python train.py --d_mlp=1024 --activation="swiglu" --init_std_up=0.0216 --init_std_down=0.00289 --lr_head=0.00517 --train_tokens=906800000 --dataset="wikipedia_en"
Each number is 500 + 50 x the weight over its row's rms, rounded and kept within 0 to 999. Layers, rows and columns count from 0. Numbers have three digits each. The size before them is the row's rms in percent of the matrix's.

# gate: layer 4 MLP gate, 1024x512, rms 0.096, rows 223-239, columns 0-127
# up: layer 4 MLP up, 1024x512, rms 0.0967, rows 223-238, columns 0-127
# down: layer 4 MLP down (transposed), 1024x512, rms 0.131, rows 223-238, columns 0-127
gate223 095:540506549501508521481498442567425505432428514469476486566539426535495422541518504522538430553520489446474547438499502406587359484608502467500570455416490607546524558524517538533477488548521450493518454530418484503467484422530397549467490540586518491445496502592533501485638439541503414496443579506531494525442553463514505581516482470672395450537532517568480446533615534606546449494547
up223 095:531617433509501498474523542544495526537415462448483511496407465516518507544621507457441404504407425525524543501508498387612501518404516528502581400451473461480486573529548499545466511613445497501494384586491561555570369431521547591520478565524590477430517465505494495500599393499533365479488444416466465539470504525446522513553478530586512519439450507480541413607458383504579409475459
down223 098:406495509490536489464447442460509568560503423437552526432464448533476482486543424444498561511529567535507631539529479482515485480478437447445511450456454446489482487465501508518604493562459555508550354475536480547538422521443445420555523576560476488478538498506451499391499457504507535523478529498425515487518453492473572505552365566530577492469495601458486421495456467517473497447484
gate224 102:501485475501490564500412529472538441450541422497475517542481514566579447495609564519457503614568471531466444492505398447547440464531550409526528517494573522544433506466528519466560516570559450504489480575524560436489580505535449563484481551412565457527430515447400468528455548513515519598509575460520455534526342521489381496500597531479487506477489573516541562483443519506450530392451
up224 105:490527606533534489426456506496514559407501557494495438536544501534492527392565534528534542477479435481469514595426632470558442522421522445437473481453507427495474527515446518572525412435487484542541458496621425504445531512481534476514479530562452516528542526544633585515511509437431478491424408521453527531463588495443502533508538496543550512412540483520409510484541492521569504344599
down224 105:497563574492480553503489451486511464539468522538400486489490524499490446525582456565475518533492483390484525414501550560457468499550500508394462460502524455572498463479419484523583525517459529526455481389494518504502513407478509541482559394486506484395470500516570582462454544525526576511400512583346557472479458489424416506501584492548541453511620438451515477477547608406467492471513
gate225 101:426395497432481518504476443497527500373581441488543464471497483492530448455423578552521408532625495547436533458442509532561473476478548507438513430507582509499501450512422536487599428540432567504520467567417514516451392559486462488582436464473446530526434581432475487588487582575555534508421542554507424480388570544457479503444502526441460476566490537567468492547443457489503584509547
up225 097:423586549535543412487512572491508514474533501536437409459557444509563510390520420464445474494584573422407463603506454611498441583435440535441544560567519515452534524467553545555501495468530496422423455439460487543443406621459460498534505607573497413524512518604514506388550504555439496490508514555436540529446496515564473484502441478509524452494448509578456517479602591540524558548515
down225 104:511552523517470507523557441488470466597561534594518487427463438550470566548415491476497477400439554474449386555590447529427525535521498529558488572489359493479457502564514530510582526512511472541480514508498410466520502452395500445461523557538532477468568382443489532353524444514557459526473523581488436521552525503513461558468488496487459507451460493527490447500454488509499419461433
gate226 095:565432455508544441494545519534530545516445537545511512436474497471512516484559547556516406476601554515464432497519596458447442554539512534509461551455509497487529467515475445476505464445552480536641453495533533501442484456438463544540461470444416435578580519516511476402499498515410550593450520433451445590448569546474469486518555465510485466503436466410544447496483447538467481607452
up226 094:430543554493477556496433582499469544519538571393458382486519510594519465443457583519534545539549518525543531480558512482602570485391596578528452499492511495501487443518486460509445501505546550518470519455488523516541611447473509547541534458473511513536458497482490548582456592530486526472472532454551451529517498421486383470534526546457450480563526483523432477502478414562531515511465
down226 097:522549416563393505541597505489489457529499429418484570538507509479331431479475524546549505471546515430467596529523495526590393467530463466512506520391570445456502499530472467557501492482469490508560468512589461474522539504422458537429498519541486534496477489520444485432468550585476475506528472503632392449505433470613563528495517532405443457477485493560446373577510465455458528475579
gate227 101:546537551614445470505548504525508374494497530555605457484515504432456479559446555439536529522573471537478501396407486424482453577502512470521517548469538553436547500458510422484497370403560528474366467494542582476528538525542530421432531475540504519564498552462537519424445535498542530546485522520437473519528480489516500476436403573468439436495481557497471561513482462440478448577445
up227 100:473415463437443537464470559513431467443444448511511480508402570590551497551530550501503549535619510492511539565514539562547574492496502497480424552480520489510454425519570507578524400532473393484488553538497475502486473544530460542568519542508482629531532496530492466533539534489469468556497417477582546464426498462474593570390388480577463525493498622481534525480544461534488496610420
down227 100:568592519532554576529537516486405444476519513496485504476559420491492461517559453538546439474464509455484526501488536524473483537485494552530490602471499487523451451469526506437526508446535572471455492450486474489445431546608493487508487484501445523503561471537618516485515512471551436533490425448484542539563549501507576516545496473507554485446503581539509457439406563474442515544511
gate228 099:492524486548522465479508533592475520424516504485418484502514452439488497490518517475436530497464548486442431608517479500427556477473453506498590468438532498465521450536563479564545390485582507411483586418500602513502509467331478550516391529508424496486475434506510451543459462569467581446539533474537552482461452583564548572506484476592445444577494485476483548475388594544485436536522
up228 100:522464485499496482499581531465516534502513487537553492524515505473571538461464495453459497462513479450504564458570557578547571581452497509438543401534425555515459532515464505426571499505454517592469500468546505527553531482520598498471501452484492648503450602498527571501451446528450500541505571542387528531392429437529465535461387481580564558461531538492514483514461412405463598525520
down228 100:505501435606475484398486555531478523533550464569487493550470503508543502440500419541470483570553537465499580527469560538421582489472477486450586583536445456472487564613542685494490509485529462504516485489504491556526534531467491469447440487452406594530453551495401459539525423493531474519511563583518437484494449479495467507470489421454476432500383538505515452424462471544462537405477
gate229 101:532469497559353554573481476527589469536534380471497550484514553485520419481483509477598546554490426531450479526476475504530477569544441520467590485448539431491359465355542498557517471379518504494543433542555478518607529559487554464436448532488517493634512578507464455378486512480404507497482443465448452556491506511436510517558470540500450505538534501540411490550536509556461525498496
up229 105:485453548459546585568470521399523517526546477596456474564432480533577472442458352517471476448518497465566449556516540518477529528521519493507477482476504500509547523490485419516526542485460553542504477589544462553428425487425538462505511440471525503473541503526451458473526473496475504488494466516546508485474489477562446430413427443451471532501518501520490581477535591493571471498437
down229 100:508577603447410621558492462489504521539536436518481461411529590467339534478494564516581526470453510534538496603507459551513475420554475488551546485462518475568389482547476524543471543488449515550440474402491459481509457551531427499465455474469482520491498489500490498506554502488544466484554463473601448559568505549457419494468503507495468424573533485479482560557502456553527446563613
gate230 104:568535486520503530450420474560577481538457502468490490604556440535420531527422474575462474492582592424573567492455501506494503431481411440454529372509468496455483527541501585542476546565494531410509523512402413546559521461431586483381477500524583612576562558528487384479472523418517492529402486471492417512502471508506454525521490466530539489475467626484558533494503453573513502515449
up230 101:553549426502560453477545563551480477461624467509523413431507506499546575509430546486443478537515495552494496535505472521565521549443558497540422514512573568502462480436476572533470428400503413553545495450436442598536475476585507553577508525467507546513510533620484622543580532375551530446450537534483425515505433512463573652532441481478537536504541523495454437446489588495499535590517
down230 099:486507453463478492487505505444460479466495549547490495551526526491525497523446581553539557461491568566617521465498495491466539489544550502507554528512391531543512553572548570512510478490485413503461502540463503528529573388444481549602573603540498485494514443536401507550487472408457474575520406572447399466491488591571469523561440495483470453500464412560460504535525459510566581556420
gate231 096:451462549429608486427465506337556547428542487542593514557509562441494638501524455404430437515473497561364478487448422498474478466467513429493357458533512530538533455442586424551495497447502463507549527502457482419509499468511474500532459524434547553391493491530523349483413584505436487584523497443486507587520556420585459547525489503494613598509376461577537470621546465474427535522435
up231 094:569446571442565547504508464384522456438513457499517547403635568548494554559395446563563509501438440442474501569440577428480436517496549448557495482484523506462525461492479476501473592552480462584466537500485535517575474547536579564534545489550471435515456392449454436491476551556452499529495429474517502455470496429527468538528543465510507518455547523515481502558515468471483414459578
down231 093:487456529496388482496445496621526483566574484531491535488551541511556505440449448401471466448493512457542445541630474487438484472485523504456415513469472468513443542470478475546597564448531514406623568596479374480510453580515408484493579477456478444462460529414473532413552584541543428528454364538509496545570506465514525479455561490484514474538560448490476446485382531454491312519579
gate232 102:529460461476573519500455469421556470466443544525466466589538529483563518487538550566502514558573456477514479478410477479554573417514573564513482523521473477458608605491506448514491426476554550449486514441571553498403593518451455536545546570419536577515523427441492575525454514455507494515530411533493571491558459518568537504485515444533499484620430472502501443521498499443494480556506
up232 100:524489534538479466548608412474479564622475537451476516545480476487497475499492553589531467600486440409409462494455418637493563423481465554505448524473490457521535531502430445571388545423566381482482373499455401586524577549485486472481446424533530517389514452485523503569589502454495483559447482478562488538446450498573507571514564542455541479416415555611549516423486592425534453530513
down232 101:533535517423662485480478492523514564563506511536602483537501436468469516521446468454416543466475488377488527538512520559439429442472485540394499415473379542563582510516491508530510533497515434416504430538529473521540516522554448510537383522505516427434439468572516489511521524523515539589403433467558524479470492592470526493505480535566580497535531542504486537604523588499580516458612
gate233 107:459505385543437548533456493580540590553523552503529557527577536429575520539518478458502541434485555522452477397521610581522469571447499457369572417544573514513501486487480615424480510585603516592442509472503593513530478512402499596491555565349466559521520504507398525489594438509524598501547478566502551595486551479475521507515499487447475539472570485489556532487523509506528560529491
up233 099:481502485505482544566461487503489458441485465489496514493459361522459573529531568462504433489464491478484450462538571535532467490565435546422507463539476511447453524529402546483501441459511505565486517501444479613563489490454371510513510588497482487457453471441543521522447569539469418495525503569426465469486569494549404479415454419463420501530511474532460466442517482421449530553528
down233 100:567473607395503516560498415529467444428479426447508594479490565534513556459568462513511411454519542498517496551455410550546531520615442438484551462484497482460545547436545532494511549554562536508542516511525529529459543543507491563563570563556523558544453430477548578445459570525503577564509437502474436370594361566477502583432425525508443451459396549483564446573461506479546530487582
gate234 106:593568470486451533527491471519534595433502507511541407508516438488500515531522519540443457490520524497441518526437549481572536441526500515558508436455457410466497451492513513478567496362459456560559514523522524475513514471522509503490532564502468459557522476516472479503437481489518576474510455546447495557433417445457520530438477459474507451465458532500500530417405495503443495462475
up234 102:497473579534518481598508467533545486457511496437473402506456522481491504447512567478424516532598553451541492574463588459556533523574483445536416536419468574473506486374423506520397561530542477543537522537407595476476481507514546477488568507503614520554441491514559469475573519435545523476477457379482429583520462488495554493504463549482489532523393432551444640437479551457472512465451
down234 096:427505515504503482470556535549579482397557499464470500379539526411550485546469507418455530508479529479515417482428519463454498440519472502473461520433454554509503461535425466514528493546547444522473527520514564545558446551528448386480514502524652440473519436475475533474586579541428451517527439485566411570447461498478539460503469484555474535469390475434420496469571544558507551541537
gate235 095:572513481596407448543490407452520516465446584564476474527453469474559522522551533477474486431520599482454568559490452461533531465423589496448473466457474573497371570483589524534439522539533559500481438606562505511487457431553502513532498439485486474458569471502548512475484481546551540462558451587481578473447430486501582464496450515603534544506545584536566530525505597523489508454393
up235 094:466444508379508473491527571463527465421544481532510467496358543474501471470576445593481420428498463444448509507485570501515515484509515536516500529594474432540547554432546503343545516462583443562570440588499542424511586533480417468494457511568428526454562509365519554456516430457548476580461493488498504522603596462484402582444562467505531430545448471513453568478566503544494507571540
down235 096:572522519500493461561515489516442464485433554471464476533536459437528523491514544420425416455539523510536470464409501468427437498491432487469503485529439512518422475531548432581426491425492474520370545419481481527445487536556522444519422516543413482441529537577509529531430473469539503384513593531528461440604447517551441401583483469445552465494528413461501617491598613504533511542511
gate236 101:580448471432468448525530522590376544529554572556539535567486535488498508475506468509525442568525488462489479503494451452486493481530565467491437491497525538539528507434498509392478494569467541538519503477450566579422434474496456527609514469443460588516412439487524560504496488320522512518466466491494512502602482502521474432506494500435556559520462521500488470559453481505504482532440
up236 101:462484615544458450470519480501462592527482551394580539656479424431495546475630551480436551532464594451502526575520445463524609530487513403520484403477564420448516448547465446430430501545527433604458549553567534527588523553585510474521468449501485517473460543426472547466492396473386486557527481530502516459465460542524631526605441562483524415544506465471497449493447597579509431510483
down236 103:399500591534481519390429563452470535577516524484527446488511464489429536425548472512477494504533591442476503461552585428483548524522543517462539446523478418533491502519489457379446439363509521604478566456575511480441498557529404548503581480550539573360529482445441534526504458458482559605505484636465535545464512501434463427450501546494538540513510458521550450574489556441531574552481
gate237 103:502588455584474566538493473582525456528508471569455497414552465560464596509535485492640538621496492606480551510553570455558541474545309497461381528517496478482598480513558497405509485489511594503462551516481551447506514508463490494470440420375480468434532533505543567534554512504511479627547528527567476480589603493493415484510476561371563524522496473521451538488423618501541487575552
up237 103:576470467530417526453515559466512459506431469451536494518557429500478568572539469419516537542505399529462448415526520540528512485483485500409460563534477458461610464497440507350467510467471473565471446432454574431530479447535457430521484479519507537498528557485491544484483522488470440571427541505495438476562524454378454483445560495497522592519554431483463550468471513530495476556563
down237 098:493482526510462501411591511497452519547460544537472423438615533499546464511475479607449420497390496510501496500494394473574514525460498546501565515501571547478536602540562565440563465573492541503493475498429563501548554468474508466461546530597402469438490530449498486410539562441478454383450492473451485566488518434470491494549508453491494577469435479434431452536496480428457477472488
gate238 095:452493644532612551579457493555464517413452523431538518381563516518458590559512517544531556481518477487479475438498560508440480535502501527503502491559472586492494548499463495470458443485465467559546520476545561526495584574468414459526550489583472499482510506476508523377443544489455453549576548557451579438591629569468445575511528425475408514475532400475408531499465589490593506498521
up238 101:525509552571440529531499509464603485489558506557549503552441528461473465504467498568508557460587460548472550414480456502396382504480526570539462568422418549363439468551488462516498501438468589482506463491514568512525454548516533477459581468520569532425420514484478452539505522513482497410542444579506491548585476518586494488602505532496440467578594538547551429563472473563484515401527
down238 100:585544434596438468438476555541556530513526547432543531570479482532570443481527415501485541508500397489476584530530466499486485510436514411415378447568468561547540458530553517458445583534430417526446543541560535478522464594579442517510514452496462492508537479411442461450566497499552480513483445524549521455498432408517526433502457465512528542515506471505442406486442414581445466522499
gate239 101:581474525530503523492572497559439488569435471537504470500548535527535455493482499472483471532523582512519563470562498512557531521503507552458498516407406440439540464540474529558514446506515558487553518418515494464516589580541480579496486514452419411546530480551548522483534445484484480456524498539534576510473487461553497546549587475472409591565467468454438506470538513476620571595483